Each number is 128 + 32 x the weight over its row's rms, rounded and kept within 0 to 255. Layers, rows and columns count from 0. Numbers have three digits each. The size before them is the row's rms in percent of the matrix's.

# down: layer 3 MLP down (transposed), 384x96, rms 0.0644, rows 268-336, columns 0-95
# up: layer 3 MLP up, 384x96, rms 0.0869, rows 269-337, columns 0-95
down268 098:151042104152128144107132149084131139110111143168173113123118131152090185075039177133121170085114088149145092158179125128092074135159117131132107180164129181128145121121155100132139149186099119151096114132043139133124123162117154076135144109123171093135123127125094172118106121175104171208
up269 103:080157159116138144101113133064130206135123130153172085112198177113121140148150117149135096167125112168119124101078098149105109132134145159092110121037109158169132092149172126064175136157090144129138168144083081141122120089119145115104103106135124176107120129039149111106086181087135178155
down269 107:110191154090160116138111192087147140169136147208174105128121170113100138139169129146158157120157155121161130122089113150148121144168109182080156144103131149140100159122141138043142090056096104172183138104106116114146091083094184130098082116140160130077149119077105109118049131145119128094
up270 096:091178184168133169121162164137109121103135143167107125144087131113180127117119100139122164057155179144077135071106083151104108139125104124172162119159109141106088190193097103112123170152121068170160118105096170149148169117133161093161074085172163118068153132121152131163120090165119087083
down270 103:107109122110141128103130158148140120134130073147190085076145151129057119143129138126100190161164090054201136141122193128079161106148128154130146169106155117107143035101140196084170125105116123134122125151183142094105104113142083128165138189085091145171115119115137144062115135104130126108
up271 101:097200095152092177148127130132146131134150156120122126155102112135134155134083169179219127112156148147076112096119190126111155143115105128110073147140180103158095153111150117068104107182123120139165126132161073159086112082119106109167079068163098134099121139121137109124131182124088152028
down271 106:207150122103158095159092162125137183161096076137132143080092141141099176096126051118130130113107123136168122142167097121056097079135142119062121144102100152120136123180174121130167100145125112104130092153129154114187106112178146149181149151114127112118013110155163132138090168144113118122
up272 102:066141172138133089114135086144106098148140231170075074132139199128163169168126167137183160124120126083125102142059106093209146119122138104126157149118148139094139161127059122123116083131098116135139132119112139042091111122127094171144110105103123125136162161090146128092130102174130123095
down272 106:199117135078089151095110077111151174091121085104082104106155079208138118129137138167167117150137178147134118120136203175067100137089115082157109107071123147146174086145139160108131110168139148091098085117128139185103070141169140112151152171140092161148125122098137107150091120128187139097
up273 078:113168121142155145112129163122096156157148165157125109149165103093234129114144175110138073146145165100170117138074120100185124122189097167149133124099178187074146129159123106112101131153111129150133164126065112118106133078087163124115055099146168113094107135084192090116091161165117098100
down273 117:094191110108171177134098204087094142156127176151121120158162121080203087153151209099165107137141153122168135109110082131149174137153085153133166133101208140148136135105109110106105113118113085163141176117106110118126108080095154128118056116151163114104128141115143108141058137136120081080
up274 107:075174116162101142114129155109119093157094148160113144173212126173144149110074129085088158143164094136116132090115108092133156179186127120118087140146099128180147127107114121112144160126130124163106128139078067148112067102095098157192128147124177136066141108094146063153122103083091174067
down274 110:188137134115145079140163107146110124081143099142082182167120073126150147107136103137142118180090123141097119169079132070055149117160180088068123136163120098097105089093134159169102146160141154089139124151077159076123122083142125178103127155142160125161100100098151107133099199194153180128
up275 097:089179146113128112126135139174151165156156127154117133117143088096157116146189113134117094091153134168096157167149160114148126135222105170124121111165122140167161158104071134078121080103119146166159207109084082108078110085110109148087075111163162088089141151152143108162099068107059128115
down275 096:045215095133176154126112146142111161173148154139175119089151121136094131139179119130124135096149106119138139167147090079114155161201182160133160149145115170116164146100096137086156111130115117155156155150098101099136123107128087110061091126147136098079124127116149118111008115117082108144
up276 098:133138162190149125057133163120104113109185145098105165134158087102106094083152156066148115185113136183160123159145118102100113107154156181174159137197192117103142115131172130087146122143124125138154129141127118138080123092124078157084129048117120149165191123123152122126132168059103107076
down276 108:092081086130145144119126113111126153163079131129162120084090144173120164115030149136146129029107074140093116096159182198133143116114135073083160188108116135131139118110087145132147187159133150122112131095142092131145114148164173107170110150150171089178103148136140173126108101182098115154
up277 100:124139163143145129161192160099132187150151127098107106104128134160184172106185129157091143091158150133134124121152132068108162171155100120130180109083140172109157128138125119175109145121156109126083127056132111116165051150192122087125137074144089134111175175133143089146088095109051072117
down277 093:143129068139107123090110110130091085126091087157158130100104072103070090138088113134117070179144110156140156138123121153141098164071107071196134132209109086129129120087127150153167138137165196157136058129140133180133186120093119180174113135121155129166171116129142176150112141103163110092
up278 115:110144137134148110116081108115156117143136127125140179122147158100116091192093135114134112138182129161170092131125101104151101111187134123182096038123190148123123154141070158118121092125134117156068207137105113163092097104108134130165083053169141103106103145124171122088128125037145176158
down278 098:146153185104073121082140174124132107111069156146118074083128139085119130178097165142157149180092082142135091143154148131139174080136138147104171155087142112161122092166158067107176154121098138063105081142167172158123089070160126155103116182121149098153128117080112177101070152132146132161
up279 104:111127134145152171098138158134102089158143119177149150080147077117129138156148131159212120166109089127126096116151117135106098120121138193114132086144225160097121114076146177093088066111107127163143169086122066108134140100166123171111079140155173107132187155109127104151117140128086074192
down279 091:099068081126108146110083101139186124210138142081169140112125071079054125122120110206174126157135085112119097124169153126203114109151112141164152117116123129098177101107120100164115137110162151168113189115128144147120205118149165104061149105164125110140163113106123114144120078124147107160
up280 118:139124113093090140101120194138146105171100118179166106120147146036123114121134107155161047148143093159153104110117139101136154171143101145145164136075096093103157073085157094098135045189123093114133153095132180084093116129130153143112120140177141148126114141093100128188098193126097170146
down280 114:051118130112155160128064157124097186119117135120079126067140131177203149107132133154124128124136098126218110132119108107146061143109105149121150162147102177077119143178132159121155146078132164137086122130146106065172139122099132096085128117131115104121194129104177221144114115129106099147
up281 101:093156158074123163095165107064113101128112189187137098164179134060137096144159114100142118181131087090154102147114122165115136154145059111165155104120189140172085126138059133106121183082109074124134171101143185162097114157090106091143153098176157070128103136141124138124122145133114137136
down281 097:059060111093123093180140165124141164070113095066122137076104139195106157130152119159122192145118141101120182118117105064150127133141102136112113089184123134106144107175163103118110090201159133152125120179143167099092175103139140186129122116108123117122081147152085119095136187183130117109
up282 100:114115161085110100093142173110165123101109098088111105166139143139141194142188127131119101102185117124184064157060193115110100136108103180165167172162152190119134130096080142103149145118158113145160138167109083171132119111124104116098044138189135124110115170083117121121133141162119060119
down282 097:128123111155130126181185137143109161098151115173119068123127079081119070091130126148062171130088147129179101126182068143159118180176081117127100126096143117203178121155128144166112152189096135105080112142144114150113153156102092099118188112095106100122114132163102134148106177060141093157
up283 113:125167156107151113140119124151148112104125156143114102133171194161165190175119130139155080128168119089162121144053124119128100091156084091174182163094210093125126148097105131134088089122099092141086164141102123105049128122114132156112090095169137043100146112139147151159116179075113153114
down283 093:132084108138081046139146122118116143104125175044142113097114137174089114143104172160121117102144125125118115100112083087158115125199100084150178071133132151055188156093113115189147127181104111100145138184125149150121148079146156080130165103168103177102096152121116135167140181118158119126
up284 095:150181162122161139095143149193130085176135086126163091108137135111166131130079147135113083151125090084077070116057114137143139117155110124119121105208100113157140124131181155132193174106064136153125112137152055145145107161107188105104072115123147140105133162165125125130111152131117172048
down284 099:148082087059118096190157126125141122129101180063071094112170106160113163075129078172130134119123123144154166150147115113128177126152116160148097113048094077159133121160123164165079055125073117131146122158096177121155167123106104160120141178153117155158119138114166072157118129168093125151
up285 099:137151070091165158134161166128163144146112139166142169117109199119152149152129140129139131098114136163085176138105142131118092089139192108094120114113062111198164121106104064101161097167169135124128173143146122079129152055166101150171110108167094042106124133176160070120115135093131115090
down285 109:148135131093134083119092139094094128137136105106134124098124035125122173100157079083082139106045185095157089167150121087093147168111068134165176133146142129135135179182152147119148150143162126110092089109115138138153143190114119135108178137085153173107117132057136159165127147124158128205
up286 091:119168166128140142090125108117099139119138183126113093146155127065140091132116137168153120163100179174129120128047159106173111099126090114094142110176219154184111073098072154091144140146173088188119141099123127131103155110078113126090127144083139067107072094094167148115110125176117161113
down286 089:171080151107137094186149124136165105113114138140143126084085087124148132162079167084139114146110113103164117118177117141090156155093123143108034081113069126106098154152160078102139065145134153074166136137195161156163092146178108178151156102142122135141148154104129138108106106089150210164
up287 113:139138103093187071130115140081105153106174160141129129126174121138134134147131129092157100180116080106159145096136094100217085084092119173090164086154135142091136145108152112072180148067140183158157167128161128087165113114144142126116077137167081142141167170137137156106103127096064094074
down287 120:150112108092113160081167130098153149065122175073115100110199149143113121126078117132145124122087170122105135110113094131105172100065126073160186131128130156103170133088061115104122154191147125152153124149156121106158174183165139114108117179161082072122174180147125048098150114150130109113
up288 115:110165083105148115135152193126093150155130157177152159161129084144116052148105115150115129201164115148166083091117116066159095114164074165120122103111156157083132122125122148183085086093106104163117166059100134065161140116131185145129084148159140122094130137127155130123100175109068086152
down288 110:130086096122124134132101130133131135145144159152175145161123115170121097138080147148088082103132132098158170116110095116109106104156087099160161192090095163080158136126125090156087140129133124167079162072085147122181161190152213192055098144160102106152117125146183103144085080161086140113
up289 098:132102070157147116128126154075102126114188071173120085127121125136152081124096140146130160151141175128118096160075121129157151060129153181084166132080148105196114174111158097156165147124153092216074183118097160105054136108143135102109095139115157127070167105114158158110116155133129134144
down289 105:136123178134105069132142078162126122117073125148144134106137125123079136143186084112137152109148109107139121128155112113069148116159108097139069117104129111028131102141111127207134086162124152133168051140112111169147150156193090132123146079144154162182116118123123109141158139169094227126
up290 109:086140120103135094122140146080149173157113131145088087115118134153209130100149113095131107190148172060089145166139107106149120124179144118087149116082132159108186117090155124075149142139083118176139167079185191171115127098123148117149105123051154141082158135095095089149098142115082175155
down290 111:144066136121111083087135148113146107145128008154087131122146135172076158163143114160098172065116106127136132094046132109107162077112128121093098106111129097102151090129154182141103133115160137130176098177126154151166094160129082179137168178117149138196135148142134116098156148165096138111
up291 097:056177116168146135162154089144197082109076107138145150126123126090151159165096101149140175129191083126116164139155120100118111133137141159110085140109114122160150139176136139163121137157115089162134118116090055161079068156146091135112115066161091091096121164124226149133097141088082136123
down291 105:090131133113118124146074129182133098133143065080084174150112160112098134087126073108124060105100120135113159131072126089128108111100125139099169161105070148122128116129197133200090106090159157150140139187141154118164183105116141169190095150118091119124064115159141162124166200124154145158
up292 114:130132160119170094121090145083056136139188104136084096105189133164156102118114147196133101105114138162131094119108080149112179149112132089101111113169166137112152137134134136124131169112131149150177154109124021091113155155122109127116102109196234130103105148111131121126083176077132156122
down292 112:136134159116153139154079115169143154160134215149111157076090135146104157121113105223144129121154148185145121160171133153125122073139093120132068086207109087114112166172107098119109110100101072144130174133127083144127137120126126093042143119058093139122073149143137113122129165153122151101
up293 096:127157114136166147174144114166131067148145108116151100123091068102176048173180163076153116110170133203107144080099146114096121065116097138130139090148113122158077105153108145173090101123110156125101146117126100115147104143056150148077102111176146064091143112072170100147118114129135163161
down293 098:100114119135103104101105132149112139114111154140133112136092158129085157113071146140124179055089149163175116185116152127146097160046135099143140174125133128088184150089084195155174139107094141171132141125122172139116117168135091096120148097089128212096146161149077171060122167141137082093
up294 089:105181143073201140149189132149156143137123133169185076056124125129169067166147158123140101117134138130097097131119130135095160103122108093120114099080131130078132149155145180119165128125084106112099136098069142111137097127153191176124138087183122128115163177147147133123123032151084176151
down294 096:128081095121113114172083143155164103169104128124119121146124173161084153115089099101146155067180114158107129131109192121126104173097139114173159134092099108079120145139158178138110159148144111110114042109151110139101194165159066113141170117102183166127163096136144106051109187072104129133
up295 106:118141124141127136074160148084101123188152132151131107095129118151176170157175162077060117129196096080157137100129167131158135152101185106093120122141109132123099192101095158133106130139122180111153144140171082113150091182140177200152085151128156175102153151105104090090079151096087134077
down295 101:208117171137062130083140093122113121113135115108128178088129131095204162106109163145082142157146117135144148161173160149119095093099236119181073120209110152173080125094110124150151129178103134123098119115117131071116089148128136099127117128140096131140142090118125139092116126102114205130
up296 099:086172089141110091153136126085141153163133175095114111082187165072163114144140138066141108143142082096089089133151142136144107116071127149124124068125101187099108203130137151141109164177157125130106138135113141094135041162131161134114102142201151111173120140088213123117125143093126134087
down296 092:172108077075143137162126110142142097098059059135181168140091153126142097144111113126181122143164180064137128110141127072096169114100157104175170127179130154119119120081168083151132139150205152119103119194143160168103087153158129112143158071119144095159133134090067147147091125116098143145
up297 089:109152150122145162158154097140151134062113162143129167143123133067140097103160170156113075150115179170094126064123107117125134123107084134209116100158185212141138125166112111120092082184096152168191147143135110126163060078118116102099138130119115079084143153131104150194125113131094100125
down297 098:136104120130184120114139101131119152132120059166105070086150106118097149201095164126077154137185104125133102152148176110105078119177115136100080113166120121100151148144123167149116160115144084132138122104110131203119187114168155135153144069139117148085114089114129109080174094092140224180
up298 101:092115143172154095077150166165134136179108127170078154123104135106095154102133135131140069126129158129124140116090079048192106106102091110064129110080176151113154130100089138095168159171088152194076105130160106085129182094121156147121127141159120060101093137180133100155113107157156155095
down298 100:091114152063148165126111143100124120051134136082180139109180131145167127129099106126093169121084147147163112137137161151140137101099116138171149105213108100140102165140158117158088106076135100081184163102086124141120146155120082117162168103120103189067177149054158140130127152121094085175
up299 096:095140078171144117142212139170099113115125125171121117077115170102173088178142113131162105114149167155100103075112137134185119176130108150119174087165118133159123114069144091123113098091159150177119164080122134093128156094114197138093091080076177064102132155074116110143105096160120137149
down299 079:111113172091159125109131132110160088171119141090132121093106058152138147172071186144122126107151131146168119107150105075108127089113154135147093154143163150097151142115052175148176146123136169110099146181147154062120125159205119126118099130156173178068119120128106084115027137131100149122
up300 116:112150112177099148125147174111140129167168173123073124135128106130187109139155206133083145109192122118107123077060133156200091098100158160125162098116124197084073079143158137095112109187163104117120132088147159139140107106151096106135098066147140150136112150146185157113124096115077145089
down300 121:130166058108123051146135159146159135154109153139106168135167168072160111140153090052137089177140108116131100155136180121136162122140135148106142150163079097131135150096081182061141144139154148173114164092098095079111141139057162129065086155055135141130103133143127150176113161142129116098
up301 100:101101090082177099182138174111165083160089112164204150111192153145124163156150106120131183114094128152103158122163099180136123106095142155102161122091108115144139077154202118119134091142135084134168102079088171141119117105094118105127109112142110129070117152057151118186072132077132159131
down301 095:123120160122106129081072146160131129157107094107220153139079101126163135127128165116102150070121110112181154140086079134150111108129125093122197125136139182178123158084148203134120098082158142093137159161140078132144151138100105137142143168062097105103139070129114162106126092216138156100
up302 115:117145138131141169080090129110141059115150140119172159147167122112128164172106123113146158144129150114174169169056068128145149165128142131129166136108207147181085180086144120114128120182114039120149180113073151129127113085103138149155087120136166087074140126121119146116075115130059106156
down302 113:130116147132135146157088146162105156075158128064136120101205110171174178140092151108171171070077136079165145137093134056155132183106147143113112112096088157154123174080167144139117147139112051165103086123116129121100121134193142133111131102130114109132078092169088162182128118111096114167
up303 092:099149120197120186143169120136109159119151107155154141145180097103194093179108163168141120072180127111209141134077103107154091090114148167117129150132155109145130125115170138094151130152122116163093152117049126105121067119106088103110109082170138118136152144139187081181064117128090089116
down303 085:121193111183107130134128192134111161143118132122157177140177104081194147122165123099143106130169179098133092097077115099136120119138163162126146141089181109139110128100146162089152081146131111180131164075121123156099106095117159135131119078163137109108181127123154125163004119104097088079
up304 089:136167130161120130172116144161134129175108145125103161139122193201135104126199139102131192163095122061120159103101143125143159185147126132092049105106112105146073094123098138132154096161186073170122149117094115107101132081118078191093161134136111142114114129105151040114104131149100103149
down304 095:129084154112172085098123109136141150145179090117094146112109066121089148157114051124158074114131123206114128154115106094093147067146169110157198151092095133136150156174171081168082078147102193109152054129162116120114129159135171134112183147100113110123166115101135149164127114108139165144
up305 096:103149159160166136134172143084138122116117143131169140106120103104219137105138195166132112136152107142116119142122138129131131128164099142093112147102140156152128198105154112123064145196099068162198096101117101126128091164092093101112075124188192105111101182118201102131088133133082116077
down305 078:069181151100182174125138190136116115145170130165135206166153148153122144137103117144145103123147123133067121106136106183139146111186084115145167135102113141112152135100122107064110094141084113164098136143151096095162140117132088098110076092106196155070124146107193123141043153115081100109
up306 107:145149179075117190149081142137108095169115171158179119144147162135120100149224113119141141142180106078146145082114073165180129110139126170173133138135129138110135148118094075071137141126145108178124139107075108099146144082113100130072128136172127140056135135171155108159103186101067135114
down306 092:095144176106121067165097150165123120104182060119082144126106092152078126148093124087125121144137112139142105109171129114124091106173187100180105153133158111180131151092129106088146091153085089143119146127157084145216121127099154162102187236113134089130122127112165142139114173155103111105
up307 107:063125161182149160142185120137131145173207082096149132067155135103129080141096160132162144140166083165160129111091095092112086168155141140076150145119131124124101193118191125139079140158159088138115183097150171092121124120111132064103143130142088116107179136143113134105096142157121099052
down307 092:194087099142087073107065144120036136095134160112146100143105172099178173117166098131113148135067130113145101172182171186174163131110137117146095127091134105115107099145095138123156105118117191144175155099179161130146104147139113194158109145118133094130091131087151088077100117093136131169
up308 104:130200143162139140158112170132096131108172187102132118137149083174198156138118122144132055079157169116104208121125121158147115119108120093169135105063100116144143102190130144091161135043104119126085143132088181135104107129128148140116112126175097091111117149089107157092055096109123140164
down308 097:030148085153130140149111068133102069144134097119089107133107141114098163145117114062067122167099143141148090190114113115160156121074145149111123126115119144118166120150107106107092122141222119159123151131168196155132187120103108130092129150131159133121158100163058123170165194099133118153
up309 092:126163132145138149163114146145078176133086196157074180106126134061140129169144157119124116133188156156135137080039152096175172094119122118120156134138145184123101104091075080125093167168146115176124128102133136103100107101094113073096116036144111082096122172122134128164094142138133147132
down309 103:159098106122134107118170153092147108114093172125139148129109093112075141163085166144169071146142134134141101110185135149129131130097073128187163128131155116146127146140055152131006125071132104142187115124111084131098116137141147100125205090077068145125150097155107147142167168135184124128
up310 099:120110106143145115134134115155133163150171184134072122151131151123195165113137103164179092138133141142144098072111031123117082121141084123195154160100159197125112078155161105088098153104120112131180131153154160158107076120090150092095124079106177092104156180100121103165121142134095158078
down310 084:156174152131179117092149173078159077074092070162191109097128174138127142144144159119133146158113126094103168138111199107132128115138093130119116059133147099123081130105103144178090092194126155150127178070107073089173156158120146139171114108149068088148078156137159167125095127133141153125
up311 100:065147155108102179180126171066067136166132144172122146120179128127198047123161138099122087108146121086142151088105096158145096126149076113179093151115147108141151120158115135138141141092163136167109167108068160105145106084151111154197103119124147131153145127150116103164161111160045091116
down311 108:132137121112158127117132104137153110127152077155178111096133127134108157114145158119143177082040120140131163122100132127125111150168146104124197179087055070095157147086101186163119185087112169177130109109108171148102155126121153182137133104084077141087147109120136139075053124171130183104
up312 100:127161146099125124181102134134092100116087127140147109104173111142155115114176104164178041148107098159118081174126127171145169135129126084210114159107142124154067122115101149094096048141122138122143119096155108098158092161126166138116106099146226120066109155096166102074127094149132144146
down312 112:134102116144088114166158102144111163104160204174102136122114081149147157074084114123132152113144128107148131185173174089108114120112136155099108156085104171077145206147180137126116112169123128130119126129117084094100202129127096109176111129095045145186181115143083162078119116091129098167
up313 110:092153106066108225171169156111149150154135140092194115140147181108086115145149158154119145201132124167146101076054106098154099126158082137110141073099187128114105175131092115149102134140119093117113128143147124132089118115157160113126101102134170046138129140142195116085092151117118157122
down313 099:075109106153129128126140148160142152209153078143180093168141145116106063122100094150138139208104079123170136141085182116148128130155116158097106128134137066130063161153115152157108173148076157077095141128088162130104123111138114110126101084170139080118089123140124137159080190143192134082
up314 117:111127118108104086128141196181121138146195134155161067096143132144179078130186102154186122107142130164090194128081138154134150109158173060127121101112128111089160102139113108037127130126114152105154160126158151115152102185115144154125139091136080096114143187062166106152078128102110146123
down314 124:138147151176129174105151090135145157142102163076126060121101107154111156084153176147109068112112118115138137167174169117104128139044076104093101149087120121147078172110237152100126165140180158144112112114105137157149174104109111090097129149180137102144145081127136159098150134066130148148
up315 090:112136137162094136150086146086085114159139140140112088099152121103143085137102178153118155174186142101082129123128207096160084133124137090166119101049152154150171092155069093114168133110105163167125147163131162134103131102120189142166130112136090148039120130163195136188112115093161137101
down315 093:151097175099124110116144050147124125096102122145180107110158126177102154201159109089086151093056119141143080108087109160138138106125122128167090193132099129112114124131125160153109129134107098103145073091137079124127169164177089147082158143126201154179144117099149101091184120119116208115
up316 100:075160136139142133141115174167122171135148119191122121133115145155101119146118119118152095133193160113106124169137117139168142138129146147084143167091123108080149114069067099078130138090158131161205092090106118084069100147077137172118109129194213121177153126108143158118123186054118137128
down316 101:241124116152130119077102084115126144086129123131108160146086139103145159127057138156137064126128106134100118111059090207129082167108144091138179087155117136155117151165150157105178164117148122168101143093191144143153133090115090108105168084112115160110176134176167105120106099144139138100
up317 105:126128183084149146142084165139093085110137158157112155154135136104174128183094118108161121147146199111120092115087161150151151154148100103132159084087190153142141150127128119081134135162153099123182130079105131099093096067105208182077074133153111104067138130146178074153086115105112093103
down317 118:124088149113133126198160141154094093067119121201091161114111151139162101194167109154176147153161172174125104128144150115133167149146091154087147099141153142171116113164104090118130119100102127138157090115094112136070085052149123166104074097173174074079098161138165146117066119122113152108
up318 098:142159155117120071112150181150143134137145120123196086163198106126136129125156154166125116099132097144109120114112114114188115075193160119128113147111159132169107050114125152136116085136107173149113115202163115086134095139126173150039114119126135151074143152075120109083091090149178150063
down318 100:132135111146119150137133138129118166087128195137101117127111115067099156030098114141077133133083124156115154186138149121120146127080088140131042115066168090169153156141122176148153124148150119085155121087121180145126127115127049132146159158188136170112158116140118161131158127105147049179
up319 099:091130190135187135079103181094077135185141100181155143111085148128139100155083161075116138143150120091141133151119141113179123139110097096129162155146136132102100119093106122080166117152160157167154167143111134134080097149055175195160108184148159199099089138099109134170120183130091114121
down319 084:118132154148107185089106118090169122106106095101137114139133102184171140142200167117103101157097094192124097158139114097128051136107150095171123114180059133154110141176115169175106113062091081125109093094118139094159159138151126160125155162153110143146093133129187150056091101149131167091
up320 106:092124155127129194099104149131077169102126133121139090177117088080200136134178143118107083150204178079146114145080130119194185119205135147113158100112154145172091127120130098156075134102137156111171107107119097118088107113130102105117070132120111120108108134074206131159086101122111117117
down320 123:076120118058122148110129195085073140137162112142108112160109091093158062118148109121156061164215152068120148103102101171115133100143101156127154172125173157158079161134145125163141131067166138140123072163151158126163155092133117164145088142114183141135114135080162133144068114123118116095
up321 092:127129149130124119123190155092128199150133147161142107103118156169167155127168091148117131163141081184095118135075092154112113132152120178118141160176122177125101080060152067097174165066094132132166100128148140133112132085082148086090072109153112150056138157080094092122114114141179091146
down321 079:116078154170151147118085124146129094160118098105156134091164116103098168148097144099116170082130137108154131120151143059140139139123136092137123113066145069171133146123088160173135106181139107110121216102160118156135049114095132132107173156119214078171178167150132110119102152140080070116
up322 099:114138177124143156139153116066110152109143169150158119154172127105073096108152084104177114143150116133175120128097037077102079145243084154160128101138178136091165117174151129129168152147115114143127123107133117105119101136154129077132096036128130198137134152154136113135146121075118129118
down322 106:078147076096059115133121131151136105115148106142130110082116134144201135201125160127126226091158129150076144122122194144135167097068181087086113115116104100144080141112121101131140116127166073116114104136123144125146188106129133151155153211159096109133132108120132092101147184178139114097
up323 069:080205135114156189090148152103116149139177158170124091130173134120164155147153145126128140128166130127171124079084136119168070125131120183122138131087207182122134109130130106106129121090144119127108171100064129127110131161064139172080101094123167134088161151129182085120042137124097102086
down323 113:101243132141148180095145178132126135151121164168147117149157133078187102153164147114148106163161129132125115128112111104143115130139115151113155122119193155156115143110114126109125086096112096170129195118089137114115091098057136134091083090142153112104154153106160134157000133118110111086
up324 099:098135149110134137117181132124090134150088100147166072124210076061117127128083144153140125199118080115153095147152117085143175107134115186100146119088138149166137118135203087140116119109077085162149159157101193131103122109104173145149063171145133075087091123137153090158083109134147137146
down324 076:067118136073175070105101133169121141083140113175072074179145174135130138142146179099111109087134159161109150105130060051165085128096173143084122073187118121135081106151121104133133161147161122170097130101132146149125146197192105167111167140166132155146124114135111135108112112152091167126
up325 098:088167140148112140091130157130114138108117123135088126056182100116167118206181173129164120148146152108098106123156125177142087196114176096093115153076145143096126149107145100149123073132133087208150157095074155069086119073118198157151114136176159093124123142103133125141122114090097122095
down325 090:154096166117120115154128065149128101127164113144123172078197058172149155065126163112110138115100096073107151116125165100167158084109126095131141135132156086124170200130093149177129166169081099112149128141175159074149176152127114129119177100094080105153131100140109093062165159123154142169
up326 100:134194178206178145087136183136113058148123115124129073129149124112172185110110196158140108108107103115101150103076109078121105123135121117158208118162140092161096158174180129103123103132131154169091153159094116087139122084152152117137070098178147122101126146153100112085109160165111103116
down326 112:142089091059163121146122108127078119166149119124134063062135102137118135111125079134106167163116137087155171173143133130134091078105131161144107187110203160123147160124098172157171061122142169143144111113135207112113124113157095144113182159157068193160129077120139109084119117122122084120
up327 104:084139091130093103145126128090095140152172098134127097132185120067139098171122155083143106098199155128196082180136143153133071117107131110070172150105144116177173200167090142117145133076072147168189189104161135126132098134101152144159131100153149121104154112087134114117110172175115146107
down327 109:203069174116113100136111114129115095078160079125074167155164135149130145123122122137167119128119158133138115102116183103129088105123159140125107084139146137111087074149081138154145121171132176183159080145146145094139099164123074097115117125115116163135113138096015113109119169192195185136
up328 097:152167100131101131102157126083153081148111147126113116118147123088099124162170165112179110088160162126151102125116138042121122144224097217186116121138108156195141130099119108121089113055183136171095178130131116088095122115152066153124129051152139141110142141141135136146128120129081110120
down328 102:122145154104092081089093108164113087183144092061150102109125101120071147140138116126121128099113136114142138138134189149121133100129164086081128162105180116099085094121138164134148124209144174138125088130101088201105144182135160167110151205139135122131083115121134087113149142092214084172
up329 105:099133163122179132129141116130146101108131059144153097115116187110160104142180184147124138125135144146123119110078067131114152095133075106106112102119168126109146185129095085117172124118201130209175157045067158113154156102146158124105094152105185141067156151091122132123102156132169089100
down329 111:107112116116044186111090123140124105152119072174143129131095097149117128121110109170096133118167090146160049171178176136085088136164137105148111159076078107106151119138154136128122150107110094097097128157162107121183156159178135122172156124106122182200171135157195135114108060119104134093
up330 111:102141153146145097071125178102155101201113195127177098144108175076132178131104170175103167202121107112166168100156122115137107099131117171098102115126147088133121139143112149137104082121084112159101137119099061171121094159125114124123047127142093165093112174110151135070084173130078124133
down330 101:121125144155129126178146140136112143068097110165098166102152164041191124144121168168040114206146167147084209124159153136110089153141163173128092099121134107097139102136129070171156065163145129118061121089119111138111113103090119135120144137102125111143109145164130129115178152101107086127
up331 095:066114126170129120097169108122103101091106190153106131086150168125169114131162113122142103145145153090041103137155192136092130108098129121038138153105075108176143140073165148098152166173097165161163146100116138126113068137109081133145101089135103121145189151137146086186104144112127182126
down331 099:173131120143130128123087128094175143136098072125067201242138125122134146092135123194133132081108144075146109119122131121163167107062144168157127096140136143075151105158109166137111105128097125125169090150120157133178202132115160125127096196126149113127081113100099124085151124180090111107
up332 098:191125142138165128050158145084153112074131116103129097122145058159152115127147148163130160115160117089095187149121143090149144130183111194177118116065085141129120120120099147153150104093130118150114129089144120164116135193121106180091105111155143172135104184095170169105051137066154104105
down332 083:079101104159072137143159138144137116147140108167110179171094106050107132057092115174123017121106161216160156141154141120106145144074091154150134138170109141118085155137142091112133148173200124146139096136123169094143156120123129180132111135099093143178096141128095111120140125128075128139
up333 104:154121157104167092146133136105115104175093165064085145154152151175174155202126157089119097163205147137161100074113090152149166112156127163126123085141120163066131119099134148174110077102100130125150175157116070092070111111079114150178118103099112145126086122158142092176093128105078103117
down333 104:147105127143106050138184127146118085144112119075093112163101082150117130079131090119094126092134148195093127143151116143091122108118150167139073074163103104137154126150073161167099109088159196091159133122125116051150170132126138101097158177128152154161104143161193105181180142086100163121
up334 121:114142162112121145186076183102123088159148136143139129117132169120216129140140149173149108107126154071089129107062154040157108153166091103174130164111107178141137100105151132113118175096087141150177119088133147094104121107143105090120094130101112107113177167133161092214102115084095162118
down334 121:128162160093194128156131070100103154122133086134088128094155110178111163079130149108123149129098116142084106144099145074196195168188120112185162127117131099175101101084178132102104158102089183131153115151088170157145135081152096136135114126182085103155088119113154088072127167123110126085
up335 110:125134121101148114129142127090133166133100241139086145151124100155143082224097146136174107139176132100146113070119157135150145143132098144091177090094146155094121136142048130137121080094091169149173154149084143144102076136079155140099110077170080126106107150111163135158127122156107157172
down335 092:130118142137070122112096101129107130096130121110136098145127114125162162208131113167048143174081141110127158194159135155122163117170085075148131107110061111106186099105150146112203167119131129113084152091178134088104173174150089156098145099166117169155170127111063148125101177117124107101
up336 100:085190167138153125126090143165181178153117113126104133113120156084134089143112184164145130088146134166151085107070142113118112144093116116091119090130155168126104206064082106096133130206177085171192111123115132130135090152111103092127099098124194074091130167177165158132130129106109112117
down336 078:101164178097080138111134137099113077113121123121117136162124147134091164094120168084133113191138147134156092141135130159099116163169105173132154093115097127135186114224168098087063171076104169108078157123148154114147129108155156093161145111033116144127095140152153091155072106173132132162
up337 103:079168110097100086121180130141113162180137104167148122117156118114150118144160144092170096147144117129172103118090166075139206156090135132102111192092150148108188154151209095070171107145151082121247131153138129104137140119106111124082122127138119118112134154126148092164128138094138159085